{"activation": "relu", "init_std_qkv": 0.0672, "init_std_down": 0.0962}
Each number is 128 + 32 x the weight over its row's rms, rounded and kept within 0 to 255. Layers, rows and columns count from 0. The size above them is the row's rms in percent of the matrix's.

# layer 11 MLP down (transposed), 768x96, rms 0.0962, rows 673-689, columns 0-95
size [ 77  83  70  80  82 114 111 108  89  98 117 104  88  87 117 110 129]
[[139 166 137 102 117  87  91  82  68 139 114  90 115 155 127 172 167 128 115 129 188 187 119 104 135 215  90 151 114 163 182 107  71 120 142 121 122  51  99 168 100 113 166  91 125 163 107 129 135 127 130 153  98 110 110  94 127 117 134 108 152 153 127 120 118  63 113 101 160 163 156 126 110  91 139  85 138  60 138 151 145 148 106 117 143 219 107 130  87 148 149 172  93 118  78 117]
 [127  97 115 137  91  97 127  83 149 167 119 141 111 113 146 142  95 138 134  92 204 110  73  85 118  91 115 154 147  93 109  95 134 144 161 104  93  88 133  97 101  97 107 116 121 125 114 140 159 114 125 168 102 148 109 159 154 126 125 118 164 171 136 111 162 112 165 143  57 115 132 145 150 162 118 127 103 119 197 147 140 105   1 160 182  83 110  87 174 115  55 158 142 116  76 114]
 [163 131 145 122  80 101 176 189  82 142 179  80 103 120  84  79 174  95 168  99 116 142 124 159 128 131 108 162 105 162 107 105 142 146 116 137 186 118 181  38 121  90 123 152  95 151 129 125 167  97 121 102 144 132 114  99  92 116 115  94 127  95 109 128 125 117 108 154 112 169 134 147  87 113 137 133  87  87 166  80  52  83  99 170 161 135 141 114 140  98  45 151 140 117  72 116]
 [ 91 134 189 121 156 150 101  98 117 105 100 133 114 100 160 186 137 117 148 120 137 163 126  92 111 157 134 132  78 126 103 132 114  83 125 157 148 103  28  89  91 135 126 133 144 171 123 101 172 111  81  83  76  77  83 151 119 130 171 167 116 176  85 121 157 175 121 133 139 102  64 135 141  94 112  87 144 155 190 145 204  98 169 139 130 128  83  97 104 106 140 155  94 110 125 174]
 [169 156 172  78 143 178  94  89 177 130 145 110 174 132 114 167  94 100 126 173 125  76 156 144 168  99 136 100 133 200 112  90 101  85  89 117  97 145 134  81 177  86 106 129 130 170 124  96 158 106 116  83 108 113 106 137  58 109 117 168 180 157 135 116 103  71 119  85 120 134 113 149 110 104 179 133 156 126  97 127 116 159 149  95 125 192 154 149 146 149 201 131 151 128 116  64]
 [126 125 147 132 165  87 105 138 157 116 169 148  55 112 152 131  94 123 115 104 110 138 157 144 130 204 194 149  71 133 114  97 154 139 141  82 124 108 200 105  97 162 109 106 154 143 192 134  81 165 107  99 151 186 167 103  52 160 154 167 135 119 126 134  96 151  99 118 156 108 114  78  73 146 139 150  90 163 107  50 125  67 127 146 110 190 117 119 116 121 110 127 149 124 112 132]
 [ 92 143  92 125 207 168 141 123 117 164 125 147 116 140 230 119 110 125 103  99  75 102 140 195 114  87 170 126 119  82 140  90 104 141 110 101 172 108 147 150 117 129 113 130 149  86 164  96 152 127 154 129 132 153 172 115 122 173 115  99 117 145 130 140  99 208 127 189 115 148 146 153  98 129 128 123  41 149 131 113  64 180 162 105 175 100 189 140 126 114 102 153 138 160 123 102]
 [119 113 130  75 137 102 126 127 121 112 153 155 168 134 125 103 139 125  76 177 156 156  82 128 127  86 194 166 157 118  86  99  83 142 141 128 124 114 102 174 151 140 134 201 190 121 168 135 163 150 144 155 156 132 166 150 226 138 106 182  71 131 194 131 116  95  87 175 145 158 160 101 102  84  96 110 166 135 116 167 124 144 102 123 136 128 156  85 123 139 142  92 144  84  58 128]
 [143 178 137 155 120 110  87 145 142  80  90  90 142 146 113  94 143 149 157 182  92 110 133 162  89  74 147 119  91 105 125 149 175  91 125 116 159 104 126 169 190 164 108  64  95 150 136 152 112  88 105 102 133 169 108  97  99 149 172  83  90 106 185 153  80 162 126 124 162 132 143 151  68 170 156 123 131 137 150 103 130 112 164 146  81 139  70 151 113 132 174 199 102 196  95 127]
 [170 171 105 124 155 126  79 133 199 142 141 180 170  57 118 150 157 152  93 170 175 153 153 155 173  76 107 175 170  95 160 104 138 131  55 154  85  76 123 103 113 179 158 113 157 101 164 168 122  84 164 124 112  94 148 181  90 141  71  99 111 144 124 126  89 176 104 105 128 138 162 168 114 126 101 128 145 167 138 116 119 120 133 172 117 123 146  69 166 155 138 135 145 165 140 107]
 [ 70  82 167 165 179 164  96 107 101 199  82  94 132  96 115 120 104 146 146 110  93 101 133 122 126 159 129 145 110 117 122 110  96  64 133  85 163 126 141 108 129 146  64 148 180 175  92 122 146 135 147  95 185 149  90 115 120 195 144 154 135 116 194 102  85 174  75 101  96 144 141 101 160 139  84 111 149 132 140 154 151 178 177 102 107 159 114 111  89 172 158 128 131  83  82 110]
 [153 145  86 173 110 140 163  95 163 183 139 119  94  94 175 110 105  93 126 106  61 136 180 131 157 153 138 149 123  91 137 132 126 141  90 138 155  95 138 125 156 117 106 120 128 105 123 110  90 190 158 167  90 144  90  95 132 134 158 124  88  99 103 177 176 138 100 125  85 116 103 113 114 114 169 128 129 173 152 159 170 150  82 129 129 155 138 140 191 153  59 100   7 171 107 131]
 [ 90 142 134 139 178 157 176 145 175 137 130  91  73  63  69 102 174 140 150 140 130 116  90  98 102 125 112 137  95 108 192  53 102 200 150 173 154 108 223 107 132 171 132 122 147 106  62 143 129 133 141 142 112 130  87 123 188  91 178 143 137 172 116 155 160 133 126 133  93 124 145 102 124 129 159 120 160 141 110 127 103 105  68  87 111  81 121 108 123 137 110 127 127 131  81  95]
 [151  94 140  70 192 112  85 114 135 157 148 125 115  69 139 163  71 124 134 154 144  67  85 194 125  53 150 154 169 146 162 123 140 113 116 101  80 164 176 111 131 140  69 155  93 122 164 152 117 129 115 115 114 107  99 149 149 144  35 128 130 115 108 149 116 129 137 109 130  64  92 161 117 200 109  85  92 152  88 122 113 112 114 142  98 127 106  91 117  70 104 155 127 172 132 134]
 [121  96 154 122 120 128 136 146  75 120 174 115 122  98 186  86 129 110 115 125 140  82 111  74 211 137 108  69 118 136 202 121 129 122 153 139 179 142 107  87 122  84 171 134  86 107 125 145 161 118  66 140  83  71 166 147 177 146 138 116 138 109 129 164 147 143 123 174 122 153 123 119 118 112 127 160  85 118 109 187 167 148  81 114  43 170 120 157 118  81 161 135 115  70 160 150]
 [120 126  90 112 115 146 121 190 136 143 148  63 166 103 140 121 137 140 133 121 112 112 140 198 132 116  79 114  99 121 161  70 147 133 112 113 121 142 116 140 113 119  61  99 107 111 154 158 126 118 154 163 192  60 128 140  96  43 104 200 128 150 121 115 104 147  77 101 161 148 109 119  38  36 132  61 136 155 133 155 103 114 123 144 138 171 147 132 123 178 134 117 112 155 121 122]
 [126 103 164  99 119 140 144 128 173 123 103 114 128 146 142 173  73  90 115 115 157 131 160 105 133 101 128 106 157 146  78  91 158 170 101 171 119 133 181 116 135 123 127 124 189  84 115  84 205 136  61  31 126 122  80 121 166 166 142 186 158 165  97  66 129  85  95 136  54 151  99 117 125 109 134  92 122 109 110 188 104 156 171 116 111 155 147 154 128 166 128 112 101 127 140 134]]
# layer 11 MLP up, 768x96, rms 0.0962, rows 674-689, columns 0-95
size [101  85  99  97 103 107  95 106  91 104 100  88  92 103 100  99]
[[ 85 107 113 175  85 117 110 181 112 147 144 128 146 155 117 155 140 136 122 175 105 165 140 141 105 108 153  90  50 156 118 111 149 124 134 122 151  94 173  84 220 160 154 143 159 121 138 147 105 176 106 102 163 106 118 180 124 136 152 118 130 127  92 139 125 186 123 153 183 164  63 128 151 100  73  71 122  73 134  85 150  71 148 169 141 142 123 150 133  88 130 198  79 150 139 107]
 [115 129 164  95 117  72 129 143 166  90 120  78 142 134 137 111 108 124  91 163  96 126 100  92  89 178 127 122 105 141  69 105  85 128  70 106 138 158  67 158 126 146  65 136 164 141 145 170 123 134 156  27 130 122 128 182  97 210  96 108  87 125 162 189 153 145 111 110  93 135 154 102 176 133  87  93  93 128 126 119 124 175 157 133  98  95 155 126 148 139 108 160 152 129 105 182]
 [128 114 156 135 150  96  75 117 207 166 142 123 101 153 114  99 130  78  79 104 115 100 152 125 166  82 155 136 157 175 190 146 126 125  87  95  86 155 216 128 123 120 123 157 117  92 110 150 148 136 132 123 130 129 144 111 109  92 112  72 125 124  97  88 123  76  92  98 140 106 116 144 105 164 138 128 133 168  87 125  71 186 160 121 126  87 202 206  72 152 141 128 164  99 152 142]
 [132 123 109 131 106 142 225 120 132 156 149 153 101 120 153 151 115 116 177 136 177 122 119  87  80 119  76 155  79  90  67 164  37  91 167 102 154 165 127 118 136 118 129 188 138 125 138  98 131 102 132  70 159 120 147  90 148 118 176  71 114 120  92 148 133 162 115 118 134 175 149 146 155 153 155 129 139 146 116  79 161 108  75 172 102  64 133 132  73 125 109 127  67 102 130 121]
 [ 94 129 138 142 143 115 142 129 116 121 115 114  84 140 125 105 186 147 166 105 123 140 142 135  89  75 124 145 183 172 148 150  49  97 144 117 157 182 151 136 140 127  25 101 130 139 134 106 158  99 146 159  60 129 128 172 121 155 125 127 124 135 151 174 120 173  91 154 105 196 142 151 108 154 143 136  91 112 165 145 188 181 163 147  90  90 117 152  50 103 145 142 138 121 165 196]
 [ 97  84 111 177  77 137 173 111  89 107  75 156 179 100 177 132  51  90 129 160  97 129 157 214 143 126 150 119 120 112  72 162  45 108 155 162 135 118 169 147 164 122 154 116 104 167 123 102 109 125 179 142 150 157 145 106 121  93 145  88 116 178  98 147 142 109 139 132  77 132 168 158 174 119 135 141 138 132 118  66 132 129 123 125 104 162 141 116 121  76 188 169  92 110 148 114]
 [ 73 138 169 139 132 158 144 126 125 154 197 160 121 128 170 142 163 111  61 150  62 168 136 103 105 147 100 109 102 166  97 141  99 114 166 131 133 128 142 221  95 127 172 134 155  87  74 118 107 115 108 117  97 122 101 153 135 138 104 150 130 156 170  84 138 164 135  95 152 152 144 134 123 107 149  64 106 129  74  90 130 122 122 125  58 131 176 128 144 200 162 122 157 157 170 200]
 [180 139 147 186  62 138 140 128 101 138 117 125 137 155 153 139 136  99 151 118 133 105  63 146 137 149 150  89 164 118 128 127  74 110 188 123 139 170 171 118 106 157  91  78 129  74 127 112 119 132 169 133 124 136 142 170 129  83 144 156 174 142 119 105 106  85  66 153  58 118 104 124  87 160 120 123 149 122 174 166  94 126 130 112 134 182 156 107 123 124 111  37 184 104 179 202]
 [127 126 110 104  90 170 174 151 138 115 161 147 167 130  90 119 161  99 109 116 104 117  79  96 153 140 116 147 125 126 121  93 154 159 124  97  60 172  68 169 146 132 117  99 187 151 146  76  94 170 103 112  66 120  91 141  96 130 109  64 142 141 117  71 137  86 144 108 124 159 141 143 144  83 102 125 132 115 119 158  36 118  70 120 104 193 162  90 131  73 152 113 172  99  80 119]
 [119 150 105 189 170 191  54 140 141 155 131  56  98 147 105 140 111 153 168  89 147 145 128 162 134 145  83 125 120 155 156 102  70  94 132 120 108 126 143 129 130 124 106 144 168 144 110 158 204 101 152 102 109 139 152 155 123 100  61 105 123 209 175 145 169  85 124 138 122 136 126 122 144  85 148 143 111 100 142  97 132 140  78 118 107 126 132 180 143 193 162 156 207 137 130  75]
 [105 118 182  86 161 149 138 153 117  82 172 131 129 109 151 158  21  84  75 125 106 118 142 109 148  98 116 167 103 158 132  84 128 114  70 137  96 145 104 170 102 162 135 146 101 149 120 126 147 143 115 146 177 142 178 170 146 164 108 143 106 207 136 118 148 133  99 185  68 116  88  87  99 149 121 193 150 134 176 113 172 133  82  79 113  82 120 116 152 131 123 154 156 157 135  95]
 [115 114  64 154  63 111 147 183 147 156 166 157 167 132 175  87  88 161 127 147  87 154 119 198 154 127  83 133 165 143  99 155 136  90 137 145  98  84 126  66 131  94 144 120 134  93 183  38 145 101 145 134 125 134 109 159 122 140 124 122 164  43  98 113 124 112 125 127 133 146 122 134 153 123 111 109 113  99 128 145 153 110  94 172 189 140 140 167 146  92  93 100  66 112 190 101]
 [167 107 142  87 108 139 187  91 116  87 143 187 157 153 119  70 135 144 142 127 101 148 165 191  73 131 108  93  96 138 133  96 148 139 139 141 119 124 107 161 118 174  90 161 159 129 195 139 134 138 114 125 133 172 101 136 134 183 106 114  59 122  92 144 158 101 163 106 107  32 147 142  81  90 126 128 166 187  76 156 176 102 118 126  93  93  86 144 148 130 155 130 117 116  87  77]
 [126  84 164 127 138  77 143 152 120 150 146 124 134 146 142  70 165 107 100 113 139 157 129 202 155 153 170 127 124 100 114 123  82 105  89  88 161 152  62 159 126 178  99 120 133 119  74 160 163 163  78 114  80 211 101 130 118 105 116 174  90 144 150 131 115 135 147 164 147 152 161 116  99 156 103 150 185 138 107 146 192 133 107  93 106 105 137 111 212 120 159 175 162 168 170 139]
 [ 87 132 184  87 158 140 140 128 144 201 148 159  45 101 100  74 135 134 130 142 115 115 154 180 176  41 159 135  99 115 139 165 128 123 118 108 116 144 130 123 111  81  67 115 143 141 137 151  77 148 136  62 140 157 106 129 101 104 144 141 116 157 127 183 150  80 142 154 103 128 138 166 145 102 171 145 213 132 141  57  58 111  96 137 122  93 113 123 134 116 129 138 113 134 120  78]
 [147 128 108 123 106 101  92  70 134 140 136 225 216 140 147 124  88 156  87 122 125 151 115 115  99  71 108 146 195 181 117 143 167 124 103 126 154 168 116  69 102 165 159  69 123 141  73 121 151 128  91 141  60 121 166 119 155 102 118 159 135 200 154 153 112 103 184 145 121 112 165 192 104 102 127  98 121 106 117 175 117 135 131  98 129  96 131  93 154 151 136 137 118 134 137 165]]